Weights of a small GPT-style language model, trained from scratch on English Wikipedia: 2 heads of 64.
Each number is 128 + 32 x the weight over its row's rms, rounded and kept within 0 to 255. Layers, rows and columns count from 0. The size above them is the row's rms in percent of the matrix's.

# layer 7 MLP gate, 448x160, rms 0.319, rows 405-447, columns 0-159
size [105 108  98 100  95  93  94 104 109 106 101 121 109 104  91 110 113 119  94  92 104 100 108 111 102 101  99 106  91  94  92  94  97  88  90 102  98  94 103 104  87 101 101]
[[114 110 137 194 143 151 175 121 156 117 123 120  86 160 155 130 135 160 105 165 113 156 109  85 166 132  90  64 192 147 110 151 176 142 118 131 108 175 119 128 103 111 100  64 131 158 101 147 146 136 207  52  89 181 129 104 184 129  91 115  56 146 146 162  65 112 204 159 116 133  73 111 154  39 130 148 140  95 158  76 102 143 158 174 166 147 136 126 158 118 157 158 117 124  89 140 158 129 179 114 143 143 199 133 147 119  90 120 138 174 132 103 128 150 135  75 111 143 190 172 150 123 138 134  82 117 127 119 112 128 100 178 131  56 166 161 101 108 160 124 108 120 125 104 165 164 140 116 104 139  76 118 135 142  69 104 143 128 138 143]
 [108 112 141 110 152  71 145 126  93 114 134 134  91  82  87 113  80 106 149 151 183 149 168  67  85 192 137 122  72 151 113  93 164 127 104 141 136 127 140 103 124  94 127 123 141  63 134 142  82 134 114 108 108 133 122 178  97 130 148  65 136 159 136  96 166 135 145 105  81 201 223 105 131  46  95 142 130  91 105  81 120 107  94 110 125  82 126 170 123 118 170 135 128 159 215  80 113 102 147  89 196 128  96 111 139  82 125 139  90 115 103 124 152 123 116 115 141 188 127 112 102 178 113 166 120 128 163 164 103 132 132 131 139 106  71 200 107 117 132 132 169 101  98 193  67 108  74 120 127 170 116 127 120 143 141 120 169  96 137 117]
 [131 138 116 133 187  96 110  62 132 136 118 160 153  80  88 154 105  63 166 137 118  82  51 130 134 112 112 106 164 103  82 159 154 109 106 180 129 131 132 123 102 171 157 148  82 113 142 210 206 151  87 166 113 132 117 123 135 150 107 134  76 177  73 108 157 138 146 100 113 146 128 156 147 118 114 179 117  84 125 100 107  85  86 144  89 157  67 220  68 102 120 155 112 120 115 134 146 137  72 161  88 173 128 100 158 107  99  86 142  74 152 122 133 146 172  83  94 160 126 156 124  78 111 135 114 133 127 127 194  85 137 154 161 119  94 118 154  74 151 161 147 113 124 131  71 175 137 133 115  70 104 101  94 130 147 109 135 123 138 175]
 [ 90 153  95 142 123  93 169 122 117 106 135 116 123 116 153 117 133 127 106 173  88 153 154 134 134 122 108 134 131 166 160  87 168  79  81 120 111 176  99 117  97 136 208  93 149 121  67 122  73  79 111 117 109  72 114  98 124 106 157  83 135 134  95 173 115 131 137 113 173  99  89 131 172 171  97 143 141  67 171 118 121 107 135 144 143 195 159 175 118 146 141 110 176 183  75 125 157 134 161  63 128 136  81 150 124  90  93  84  38 107 162 142  93 165 144  93 135  93  68 106 160 164  85 144 192 128 137 115 131  75 135  42 147 170 104 106 126 151 113 130  79  86 141 107 128  77 153 116 146 102 115 161 125  96  85 127 134 127 111  75]
 [140  96 129 126 156 152  85  94 129 142 139 125  99 106 151 159 174 135 138 130 173 190  98 135 115 113 157 116 140  91 108  87 170 108 122 131 125  52  74 142 151 135 131 160 193 109 104  89 107 139 147 116  89 153 111 112  76 125 131  86  75 124 145 174  71 115 128 151 164  95  76 143 150 130  89 143 153 105 172 117 150 170 189  68 138 167  97 101 132 180  41 113 141 159 176 179 145 148 137 128 106  69 173 118 169  87  94  86  73 185 106 107 172 104 126 166  98 131 176 117 148 108 185 141 117  92 131 164 153 133 179 140  92  78 131 178 140 121 126  85  86  78 155 126 145 109 132 136 104 163 128 142 114 145 179 134 123 134 212 122]
 [128 106 110 197  85 153 117 165 116 137 189 163 121 114 100 185 110 123 176 131 139 116  99 115 104 105  73  64 128  96 178 144  94 114 114  95  83 103 187 151 143 150 100 136  50 106 115 138 160 120 132 146 148 111 162 113 158  69 172 112 136 137  82 148 140 168 182 141  79 121 124 104 107 112 134 184 171  99 112  79 115 150  95 106 170 163 167 129 101 170 143 110 146 138 191  96 110 157 174 133  77 194 146 153 116 136 170 161  94 128 135 148 120 192 156 171 132 120 163  48 115 171 106 141 113 129  91 157 142 113 151 186 103 137 102 203 128 170  91 110 109 102 118 145 135 114 144 128 115 174 177 123 126 117 134  97  64 119 158  74]
 [121 158 131 100 141  81 148 123  67 207 125 175  93 139 157 127 149 117 104  88 181 111 174 156  59 118 100 122 120 159 142 111 141 147 186 193 108 136 130  95 136  68  56 117 138  94 191  91 127 162  83 137 142 171 171 159  96 130 105  89 139 139 135  72 152 129  86 159 132 140 130  82 116 154 125 158 124 144 197  81 165 129 115 144 144 167 137 119 110 125 172  96 104 150 116 107 147 103 157 164 144 173 191 141 124 139 139 125  98 101 138 134 113 112  78  94 208 143 105  94 163 174 161 154 194  90 193 120 159 102 124 110 175 135 170 124  98 128 124 136 169 110 190 104 101 206 175 135 117 148 130 143  99 146  99 120 126 137 165 123]
 [138 131 108  65 130 130 147 151 195 164 121 126  96  77 169 118 109 126 146 152 145 135  66 119 156 123 151 121 131 141 101 129 127 102 115 163 137 141 145 134  70 101 112 124 141  97 137 179 183 130 169 144 119  77 174 145 112 160 180 147  91  98 159 152 108 102 157 170 138 205 153  98 146 152 142 160  99 144  74 154 132 128  81 183 122 136 171  30 136 100  99 149  87 129 141 110 179  98 189 135 146  63  99 104 173 185 123 107  91 122 166 108 120 152 147 111  92 144 191 138  90  59 122 127 105 144 161 149 158  99 166 108 116  95 133 105 107 150 170 183 125  89 134 162 228 101 148 153 149 120  81 145  81 152 142 159 110 116 138 134]
 [119 123  96  93  85 115 138 121 114  89 130 111 110  84 119 142 200  97 106  69  89 148 128 104 124  74 101  78  99  78 166  93 137 122 112 154 129 119 155 117 129 112 125  71 169  70 129 127 165 156 123 126  96 124 195 170 102  37 102  54 100 121 117 176 147 157 103 168  96  82 119 111 124 103 121 126 153 163 163 115 109 134 114 115 146 164 133 125  59 123  82 153  76 119 122  74 110  99  87  76 155  95 160 119 142 152 117 144 102 111  99  77 109  93  97 115  92 123 149  70 105  94 175 187 219 136 126 136 124 164 139  77 101  77 143 137  58 126 152 191 119 107 138 154  95 139 111 114 138 116 149 113 128 124 107 167 111  82  90  98]
 [135 107 180  98 170 134 138  69  72 124 129 156 145 154 132 207 159 112 114 131 106 142 173  83  94  95 133 115 195  98 115 152 169 184 161 129 141 113 132 154  89 122 122 152 118 119 156 140 162 125 176 109  84 177 118  72 175 126 148 138 127 125 124  77 133 101 114 133 101  95 173  77 125 116 150  47 109 147 176 131 106 127  91 124 146 129 201 180  77 116 138 138 102 104 135 125 170 134 123 140  74 103 178 128  91  98 165 137 120 110 128 123  97 133 166  88  62 205 151  93 123 187 151 109 115 150  93 146 142 101 130 127 117 100 131 131 122 162 161 178  78 136 141 108 102 112 105 113 147 126 133  39  91 114 116 166 200 184 186 146]
 [107 152 157 176 113 132 139  84 125 162 150 117 149 178  60 113 122 134 149 116 133  61  95 131 144 154 157 167 116 193 136 133 107 155 103 112 110 144 153 103 175  87 149 151  99 128 120 115 190 132 108 166 132 142 115  85  84 100 155 111  95  83 132 194 162 141 115 105  97 177 100 159 139 124  85 132 111 122 112 165  87 115 136 122 118 175 208  93 131 117 107 164 146  98 131  94 134 104  87 154 117 215 101 185 140 156  93 131 152 153 137 149 125 178 106 169 112  97  90 167  77 198 111 122  56 145  75 158  84 104 100 171 143 161 134 173 112 118 160 158 142  61 101 168 136 112 110 131  68 136 173 173 149 140 137  95 147 167  67 137]
 [131 136 134 132 140 178  98 125  91 121 133 168  98 142  86 183 124 108 167 138 177 107 159  64 170 150 140  33 189 150 127 174 186 165 111 182 109 168 133 144 142 120 113 126 138 118 111 149 124  99 109 102  93 120  75 132 126 138 180 150  74 109  76 144 145  70 123 137 132  68 101 103 140 158 156 120 145  78 126 105 167  97 100  82 102 159 119  78 143  86 178 143 171 135 137 109 109 135 144  87  70 104 127 100 143  72 151  32 144 163 166 130 131 122 109 154 148 111 104 108  85 140 175 114 186 114  96 126 153 150 123 103 129 144 120 165 134 138 140 140 135  25  74 115 106 104 117 172  98 136 103 105 103  91 136 125 160 168 179 100]
 [113 198  58 145  96  85 120 148 178 159 125 154 162 100  89 114 200 159 154 134  96 106 168 161 177 127 146 119 144 104 153 104 131 160 142 106 175 139 144 153  38 188 149 100 116 134 160  92  94 136 139 115 145 141 100 102 114 117 132 138 108 101 144 142  97  76 171 182  93 123 115 113 136 113 112  82  92 148  96 110 131 139 166 181 137  81 183 129 154 174 147  91 188  91 151 142 151 157 124 130  85 163 136 148  85 158 122 163 152  83 123  82 122 145 217 147 134 181 111 107 133 114  50  87 156  94 115 143 127 192 174  96  85 116  99 154 107 128 150 160  91 107 111  91 128 115 132 182 152  98 148 131  65 169 124 124 156  90 124 117]
 [157 159 135 136 134 157 116 121 152 134 129 125 163  83 124 108  99 105 154 146 112 118 178 114 153 137 122 169 150 106 119 105  91 190  96 139 119 163 110 138 141 197 136 104  78 170  89 185 115  98 157 158 153 157  79 173 157 117 132 186 122 138 155 111 160 124 142 118  50  59 135 144 152 167 162 134 117 109 123 143 135 135  91 166  95 127 160 174 147 138 152  85 104  25 162 120 131 172 124 139 151 107 100 116  77 147 152 108 121 160 102  83 133 156 133 127 143 188 144 115  64  90 182 115 120 147 142 142 134  84 166 135 118 160 119 153 124 148 177 146  65 179  91 158 164 207 115 195  41  97 153 126  87 130  88 134 166 140 169 142]
 [118  63  79  58 163 143 141 129 121 145 133 146  72 148 146 124 174 157 155 136 124 138  78 109 144  98 144 141 125 102 101 116 164 136 103 151  64 123 149 119 142 186 133 148  80 131 135 141 126 145 144 108 164  91  90 126  49 121 116 139 194 124 152  98 131 166  90 161 134 123 158 136 129 195 169 145 121 158  52 101 167 114 110 178 127 128 122 141 119 152 181 118 111 100  79 108 132  85 113 115 131 124 140 178  47 105 114 124 141 128 100 153 162 128 161  99 111 194 117 165 109  91 145 129 159 237 109 115 170 145  92 119  97  69 144 135 131  89 155 146 102 206  85 165 159 122 106 138 136 154 150 173  70 147 141 129  88 146 192 118]
 [ 99  94 152 102 105 143 149 162 112 126 160 151 180 152 176  95 159 175  91 104 175 159  90 101 109 137  76 181 145 112 123 155 140 138 158 122 117 100 146 138 107 110 120 101 164  86 157  83 142 101 148 140  97 185 178  96 101  59 175  74 137 115 163 162 187  72  90 218 112 118 165  75 130  91 160 122  98 118 173 102 175 144 110 203 181 100 150 151  81 119 114  91 176  79 139 109 109 152  87 136 126 128 151 186 141 107 141 101 134 114 171 119 170 193 123 117 111 115  99 144 122 170 109 124 113 101  90  90 164 128 161 102 145 108 111 210 144 125 135 121  71 140 132 150 136 144  93 146  59 109 115 145 116 123 153  83 133 140  99 135]
 [206 150 149 137 120 146 135 174 181  99 154 153 162 200 131 122 147  97 107 113 120 133 173 120 169 142  42 102 150 146 127 109 109 122 126  73  72  84 105 163 105  56 101 142 107  87 190  77 144 102 137 154 169 128 141 103  93 156 128 134 126 102 113 133 122 119 115 117 145 130 151 115 161 100 108 135  63  98 100 157 167 147 132 138 159 104  85 145 170 142 138  75 103 110 145 169 121  54 175 137 126 167 156 159 120 112 139 108 141 100 175  84 138  71 121  91 146 142 108 128 161 152 190 233 122  98 117 145 103  95 171 111 184 137 124 161 169 123 169 119 106 130 107 135 131  94 102 130  98 126 155 120 164 117 195 155 129 185  68 158]
 [ 98  91 136 117 130 161 107 108 143 115 113 111  92 116 138  92 125 164 169  80 145 173 105 193 126 104 118  86 132  47 131  99  93 142 109  78 136 136 197  84  42 210  94  72  91  85  68 115 119 111 124 108 119 167 100 114 126 142  96 112 118 126 111 131 141 145 110 188  76 132 129 157 124  85 127  67 171 139  96 171  98 156 129 124 139 133  84 126 183 118 132 139  70 115 152 118 110 110 108 115 130 136 178  77 163  92 110 129 124 133 191 152 150 135 143 105  78  90 117 136  92 123 119 108 117  73 110 135 174  70 138  95 147  66 188 109 106 172 139 179 116 132 181 111 141 189 149 128 165 157 134 117 116 156 153 103 105  64 131 111]
 [124 230  96 149 130 174 139  96  93 150 124 116  93 108 151 114 110 113 135 142 139  89 118 139 153 149 169 155 160 132 171 145 141 172 142  98 133 139 111 176 110 169 139 131  95 156  77 165 185 169 131  77 161 228 142 125 130 139 135  52 128 110 144 133 196 165 127 173  86 140  85 125  98 111 133 108 147  94 123 154 152 106 146 115 101 138  81 179 114 165  98  64  97 164 127 136 150  88 118 136 146 150 114 118 120 110 164 155  95 121  84 145 141 130 173 110 142 149  68 138 120  92 112 123 160 105 162  59 152 137 112 135 148 180 100 180 180  93  98  71 110 119 180  97 101 136  42  95  88 129 160  86 109 147 142 115 112  96  70 125]
 [155 167 147 111  68 112 152  94  86 128 160  92 159 125 116 132 141 144 110 136  93 154 113  38 128 134  89 137 171 149 141 127 173 127 126 107  92 145 133 169  85 199 137 147 101 138 140 179 173 119 144 118 113  98 134 128 138 182 116 145 149  75 108 100 219 155 144  97 174 142 149 121 148 137 156 164 126 127  76 149 200 176  71  89  72 147 169 181 137 117 132 174 124 181 104 152 150  86 112 120  99 127 134 175 138 127 105 120 127 139 168 115  71 129 133 149 140 148 186  80 111 178 130 126 164 175  56 119 118 136  68 159 136 115  86  98  92  71 159 105 110 130  84 160 156 132 122 142 118 180 168  76 130 175  97 127 126 150  76 114]
 [175 104 132 117 199 146 164 121 106 188 145 109 153 116  94 130 146 163 117 146 142 129 169 163 140 149 170 122  89 120 128 132 121 157 150 166 156 137 154 143 186 100 169 149 115  58 156  90 109 154 120 138  99 102 151 104 169 127 141 173  99 101 120 132 114  86 165 117 161 133 161 115 142 124 164 177 156 190 170 173  58 161 142 124 174  84  96 141  97 184 135 165 103 177 183 151 160 170 149 122 134 125 167 105 230 100 165 140 144 151 154 151 105 125 136 115 177 103  88 104 106 104 118  92 125 112  63 166 107  65 112  83 168 144 127 102 121 184 135 135 154 163 128 107 122 151  92 160  35 109 107 127 149 102 151 173 115 181 156 126]
 [110 129 153 117 123 150 147  98 119  85 101  71 157 105 134 165  35 125  82 159 138 135 148 167 149 124  83 142 174 108 123 133  88 144 169 118 168 169 116 112 101  60  76 115  79 123 134 115 179 174 148  88  94 109 114 146 103 159 122  87 136 156 138 167 182 193 134 122 160  91  63  82 158 114 156 137 223 162 127 146 114 136 110 133  83  79 161 175 142 118 108 131 139 122  86 163 120 176 116 175 125  64 152  90 100 125  94  62 112 118 107 129 128  91 121 138 117 158 136 150 133 106 114 112  85 120  83 146 165 111 110  94 149 155 133  91  89  91  85 108 167 138 115 155 140 145 107  65 132  84 174 173  99 193 170 142 143  85 123 107]
 [128 111 141 149  78 155 145 128 101 202 161 182 152 110  65 141 160 164 156 140  92  71  81  82 109 201 131 107 130 164 161 136 114 103 153 160 142 130  98 181 124 133 129 156 125 129  96 105 198 138 168 126 135 191 165 143 152 146 100 105  78  87 111 141 104 145 163  59 193  72 147 136 156 164  99 131 146 107 151 166  88  96 159 132  87 126 142 104 120 154 114 171 157  93 163 177 131 123 165  79 162 112 144 179 118 116  58 166 129 171 108  78 140  85  58 122 141 140 129 174  98 135  80 135 132 133 101  95 144 141  93  84  99 158 157  98 148 123 124 144 179 106 162 162  69 134  63 100  98 119 128 130 140 132 141 119  78 119 103 152]
 [ 76  93 157 193 104  82 188 128 146 130 133 145 161  97 107 154  76 152 152 127 106 130 181 175 142 152 141 195  57 145 165 159 160 166 180 138 160  62 148 100 162 124 149  79  94  71  90 147 135 141 102 163 147  97 110 137 108 104 117 114  71 146  85 163  99 151 133 138 134 108 145 163 151 125 118  97 150  94 102 152 108 142 106 179 104 161  90 111 116 173 144  49 122  85 124 171 144  65 129 148 143 130 133 173 140 108 123 100  95 136 119 138 137 138 122 128 154 136  77 151 144  59 167 146 119 147 136 138 150 126 146  70 110 193 157  36 147 100 124 151 150 115 152 140 122 121 148  86  85  69 168 120 119 106 166  72 170 167 162 123]
 [ 89 107 152 147 131 164 201 118 116 111 181 114 134 135 170 133 184 154 120 140 126 170 119 117  89 144 170 117  96 154 167 115 147 130 120 150 153 101 103  91 151 150 164  86 104 130 136 172 157 120 133 117 122 107 108 112 132 158 126 155 219  66  99 167  97 152 101 152  98 158 174 180 112 120 150 100 140  99 116 201 134 146 170 120  96 140  75 121 139 106 135 111 114 106 141 115 135 118 112 141 163  75 112 161 125 152 110  60 124  90 141 174 150 160 119 124 115 140 131 144 120  82 131 102 168  64  46 120 116 158 152 130 103 110 209 110 108 189 162  84  95 184 138 124  45 209 116 134 132 138 116 164  95 110 188 133 204 119 142 101]
 [128  81  94 129  91 175 167 204 104 135 154  83  62 150 148 123 110 159 129 178 159 120  65  50 108 140 112 132 103  60 100 175 142 113  98 120 136 152 155 127 133 170 146 141 131 180 122 158 175 120 100 121 132 141 144 107 118 125 102 111 129  95  84 112 115 147 133 173 150  19 170 106 110 130 123 153  63 133  96 133 127 116 136 123  88 147 127 106 179 188 186 138 115 120  90 114  55  99 140 164 107 123 119 136 127 115  87 157 121  90 117 125  83 169 146 125 116 145 150 130 117  87 142 124 112 191  77 147 113 154 168 116  74  79 126  72  81  35 103  89 133 106  98 121 137 154  78 145 135 139 128  96 123 106  81 146 112 173 126 136]
 [162 198 112  99 101 146 144 161 138 177 156  28  99  95 103 123  96  81 133 156 105 153  97 169 122 142  86  91 133 171 138 134 190 156  99  69 170 178 126 129  89 131 109 135 129 173  92  80 122  88  99 155 121 145 149  91 147 147 109  88 120  94 127 105  95 107 112 178 103 106 155 107 148 103  96 144 178  81 162 142 128 154  81 153 104 166  76 116 124 159 119 161 140 133 144  90  80 120 106 155 101 118  42 111 159 118 103  70 187 134 162 153  80 186 127 109 156 136 144 160  52 147 152 127  46  77 120 120 153 122 107 153 139 153 153 140 149 132  95 140 101 110 130 131  90 114 130  92  90 177  80 114 140  89 130 128 143 157  92 160]
 [ 86  95 148 110 155 155 176 107  88  93 157  94 127 147 115 117 151 128 109 131 120 132 161  97  90 125 144 110  62 142 139 156 142 150 103 152 168 127 154 127 154 122 122 120  90 145 110  90 103 158  96 142 120 118 110  78 175  96  90 105 108 194 121  75 144 134 133  67 109 155 141 120 161  69 130 108 129  48  83  85 153 146 157  68  90 143 114 107 185 177 138 106 177 136  99 152  82 175 153 103  91 132 113  74  92 126 132 156 102 153 180 137  81 156 106  82 128 143 150 165 169 168 147 164  93 160 140 160 200 138 140 199 156 134  99 100 124 187 122 196 114 120 127  93  95 106 213 154  99 168 122 164 144 114 154  88 117 136 166  81]
 [106 144 139 138  83 114 132 119 187 148 212 109  92 177 183 125  84  98 114 163 157  86 117  92 114 138 114 180 136 164 171 154 124 144 132 142 110 164 149  74 139 153 118 131  91 161 109 103 171 129 179 159 178 153 136  99  94 134 149 162 138 151 101 149  58 124 115 127 138  93 109 133  96 152 177 130  63 210 169 119 105 134 143 138 106 128 156 140 127  93  85 134 102 118  92 134 155 154  85  81  93  82 131 187 109 139 132 178 112 104 115 107  96  83 115 122  82 164 149 167 120 123 148 184 116 139 130 136 177 114  65  29 126 163 138 108 120  72 162 129 105 142  81 172 137 193 170 116 147  87 163 139  77 126  85 120 118 115 147  97]
 [121 119 121 122 103 136 150 149  91 118  83  63 103 187 135 141 119  64  94 176  98 152 168  86  76 170 158 162  94  57 141 141  60 128 127 139 113 133  96 145  84 122 103 118  86 109 168  95 177 158  89 122 131 116  94 152 129 130  99 139 150 183  95 146 156 147 104 156 108 143 136  62 169  60 137 149 146 148 122 133 122  94 153 109  88 126  97 180  42 126 145 202 136  91  98 119 172  80 177 121  66 121 145 158 111  94 133 112 151 147 146 174 128 119 162 120  98 166  99 100  77 128 110 124 138 115 113 129 127  99  98 185 134 118 129 124 114 101 138 128  76  80  92 138 104 120  67 120  83 139  96 111  94  48  66 138 112 137  86 106]
 [145 210 184 155 111 145  88 184 132 149 115 149 115 124  94  94 105  77 138 125 113 149 205  75 144  99 130 166 147 138 142 121 129 128 133 170 118  87 113  46 127  87 120  89 115 132 154  94 103 128 131 151 134  91  94 115 143 111 132 159 140 189 172  94 135 193 155 161 152 140 180 147 150 117 131 138 141 113  77 140 178 134 153 121 107 138 127 154 111 142 102 147 132  89 160  99  87 147 128 137 166 119 160 136 159 102 198 115  97 121  78 146 164 161 116 129  98  97 157  42  63 121 141 220 100 111 156 120 146  87 124 155 137 121 141 170 112 130 113 108 115 138 134  99 129 117 151  71  97  77 131 191 122 168 174  38 154 167 117  89]
 [103 145  93 173 154 175 169 130 161 121  84 146  92 116 126 122  90 135 166 125 121  97  98 172 163 117 115 189 152 136 109 156  79 168 192 113 109 173  88 142 149 146 132  81  97 139 146 170 129 174 132  77 123 141 155  75 171 125 162 123 115 158 181 166 110 135 110 147  71  88  97 151  83 143  96 124 122 134 148 128 117 163 160 189 169 149 190 110 125  98 100 150 113 175 181 161  60 230 159 125 114 149 134 117 139 172 114 112  77 192 135 141 100 144 118 152 171 111 163 157 127 131 119 136 114  92 118 113  97 168 135 154 137 165 100 161  97 107 121 103  84 206 159 171 177 132  87 108 132 154 126 133 149 160  93 201 146 100 103 123]
 [ 91  72 165  40 124 150 151  64 140 108 122 150 145  86 172 143 120 146 122 120  28 131 107  92 145 137 142  89 118 164 156 161 133 121 125 174 133 147 137  50  93 161  82  73 200 108  86  91  85 186 114 101 163 119 122  93 132 160 150 101 138  64 135 149  95 150 121 136 125 112 158  90 101  63 101 152 129 165 159 112 158 110 111 147 103 120 129 159 124 134 157  77 117  66 145 125 129 135 198  87 137 102 109 193  75 103 140 112 139 136  61 128 154 139 141 161  47 147 107 110 138 145 194 114 149 140 128 135 112 125  90 195  73 145 117 107 141 149 112  90 115 111 144 117  91  91 114  99 137 129 142 143 147 153 127 125 126 120  94 172]
 [173 102  92 102 153 124  62 224  94 109 145  79 105 119 178 108 117 114 170 148 147 130 101 100 114 154 134 183 179 145 155 186 124 130 146  88  99 138 149 134 155 102 151 167 144 159 129 167 126 105 116 137 124 107 134 147 162 142  89 180 106 176 173 143 112 139  89 131 117 156 111 153  85 122 157 156 142 185  99 164 104 124 136 155 116  81 106 138 160 141 142 173  86 161 117  75 109 103  73 130 183 169  95 187 127 131 131 204  94  98 135 144  73  90 116 112  49 175 132  96 128 152 151 155 162  83  87 147  96 146 105 124 113  95 146 141 180 162 124 129 111  58 121 183 109  62 103 172 102 188 155 109 115  96 122 141 118 125 154 121]
 [133 115 148 182  95 152  83 147 156 145 134 201 155 151 152 108 139 195 113 105  76 170 130 118 123 143 138 106 117 125 111 149 131 146 162 134  78  79 144  73  98 167 129 138  85 135 162 149 109 146 123 106 126 147 129  85 153 101 120 140 103 127 134 104  53 117 139 102  51 133 167 137  98 119 185 138  88 102 104 105 188 185 124 163 156  96 128  97 138 124 154 124 188 133 161 140 145  56 119 136 137 178 163 170  83  81 157 182  90  93 135 121 149 104 164 221 156  82  83 143 153  96 117  98 109 125  86 167 118 139 116  85 137 158 101 146 174 127 156 129 123 111 110 125 148 168 184 172  79 100 202 114 111 136 186  71 132 117 137 120]
 [177 110 106 139 169 193  88 183 111 131 122 129  95 140 152 120 114 106  94 153 125  92 141  70 160 137 120 116 148 106  79 116 152 122  59 147 157  90 124 100 125 130 108 127 136 156 113 147 139 120 137  96 101  89 116  92 199 160 106 165  99 109 176 159  90 128 163 181 153 124  91  53 157 133 110 123 168 177 141 115 115  96 154 123  65 154 166 124 111 137 154 137 146 106  84 117 181 203  85 126  76  82 176  99 112 152 137 135 101  90 103 120 114 122 125 119  70 164 139 114  89  78 137 161 107 112  85 116 114 105 101  55  85 101 137  87 126 104 170 149 152  88  71 137 124 164  97 146 111 111  60  91  40 133 131  84 121 141 164  83]
 [177 140 114 174 147 123 123 130 167  62 155 144  33 106 170 138 156 100 135 131 115  76 116  36 128 100  92 125 146 159 132 134  85 141 149 107 129 127 180 172 134 122 157 152 123 107  74 138 109 130 148 117  95  49 109 145 135 139 107 183  68  86 176 129  98  74 104 163  91 171 112 106 117 156 100  53 111 134 136 189 148 119 105 119  64 163 127  90 147 144 154  93 186 116 113  96 134 109 111 116 137 118 210 147 108  75 152 123  57 127  55 163 137 123 124  99 122 117 130 165  90 137 119 154 102 126  98 132 117 167 139  99  93 146  97  70 111 108  93 108  95 114 162 116 128 122 120 145  89  68 170 131 108 158 128 126 162 143 170 151]
 [133 180  75 112 113 155 100  35 139  94 132 136 173 131 125 166 142 154 148 107 186 175 135 125 180  89 185 187 136 111 100 107 148 115  85 148  86 184 193 167  70  68 127 126 117 125 134  76 135 125 107  84 160 134 158 100 176 148 108 177 130  57 136 102 147  86 125 138 116 166 102 119 161  79 149 110 173  77 166 111  97 100 160 155  74 103 125 135 148 119  94 160 129 140 117 132 111 111 156 157 119 159 148 149 159  97  69 111  93 174 153 139 134 127 100  62 118 150 173 127 125 109 107 121 170 106 121 177 158 121 141  80  86 120 143 121 142  82 115 119 168 134 105 101 137  99 170 133 134 103 121 121  53 153  84 148 165 118  68 174]
 [ 94 117 114 115 109 148 130 182 124 138 157  85  94 122 123 163 118 107 123 101 169 102  72  63 116 139 131 136 134 137 112 171 115 118 109 164  76 120 153 140 128 157  95 105 107 147 151 131 147  81  91 108 101 166  98  80  93 159 114  68 159 109 123 165 101 100 114  89 131  63 166 197  91 132 180 104 152 141 132 101 104 167 162 102 165 119 119 145 142 141 165 148  97  74 146 202  82 132 123 184 103 148 182 112  92 152 159 100  49 137 106 102  46 143 107 146 141 153 158 109  97 104 108 151 113 155 127 156 103  85 153 105  65  45 124  98 164 136 137  79 106  88 180  90 123 113  95 166 141 100 115  97 182 132 103 120 178  87  84 133]
 [111 140 140  88 147 125 151 132 200 117 143  51 139  89  79 100 157 134  53  78 120 164  90  80 166 139  78 126 149 112 131 146 148  84  88 145 140 143 153 166  87 171 144 127 165 152 136 180  86 110  87 138 146 156 104 107 135 119  76  92 183  62  95 107 116  92  90 159 129 128 101 121 116 172 115  89  97 123 107 162 144 158 122  85  82 135 188  91 133 145 133  79 116 126  73 120 145 107 116  91 116  75 143 118 114 172 174 144  66 131 123 134 199 185 125 116 137 127 137 117 115 155 140  83  97 141 168  90 144 132 117 126 108 146 130 207 182 100  98 118 120 100 125 167  87 140 117 101 208 145 115 148 194 162  75 153 139 134 128 106]
 [140 130  76 110 139 206 154 129  70 150 122  88  90 153 105 125 151 125 121 141 139 141 108 154  77 159 134 126  91  83  81 149  92 127 113 146 178 100 220 172  64 159 133 127  82  55 145 138 104 122 136 223 123  59 157 123 123 142  71 165 148 123 159 121 150 162 188 133 139 199 137  89 158 175 110 103 145 137 107  86 100 120 133 124  95 175 120 130 144 162 103 201 170 107  85 156 147 160 171 144  79 110 143  91  79 156  72 183 153 132 139 118 120 125 132 104 131 147 154 167 119 111 115 148  94 139 168 116  91  64 130  90  96 106 163 126 161 143 108  90 136 131 128 106 137 185 110 151 158 164 105 139 134  97 131 118 127 124 110  90]
 [ 81 168 113 166  73 177  78 159  50 173 145 180 175 169 103 166 186 147 149 118 161 130 185 165 108 123 109  96 148 103 123 148 130 137  96 129  64  97 132 144 133 116  91  97 102  46 155  91 117 122 111 118 138 125 143 131 118 124 167 123 135  70 107 123 132 120 135 161  96 139 139 131 109 111 104  74 154  96 124 121 128 184  52 143  88 161 108 131  96 114 156 107  93 137 158 101 109 119 157  81  87  95 129 144 148  95 136  53  51 194 111 124 114  91 165 146 162  89 128 126 152 204 140 157 109 126  99 148 127  90  83  99 106 122 103 145 139 113 128 117 114 107 165 107 117 109 141 132 141 208 136 154 149  48 168 108 133  99 123 177]
 [102 155 128  38 157 179 109 108 139 122 117 131 154  66 148 105 129 150 146 112  72 164  96 106 145 188 153 127 103 105  92 149 134 133 126 134 126  96 153  97 144  95  93 157 141  82  65 111 130 132 140 158  83 115  88 148 148 142 133 150 128 134 118 137  97 102  84  84 160 169 171 109 175 116 171 101 158 109  75 116 133  81  79 142 102 172 109  97 170 125  82  84 153  92 178 112  99 107 115 146 126 138 128 107 171 101 125 114 147 103 170  60 186 126  99 120 181  33 137  88 112 156 131 106 148  85 141 130 168 159 128  61  58 156 186  90 142 130  61 184 121 147  92  93 102 152 147 169 132 118 130 149 118 124 170 153 108  84 113 140]]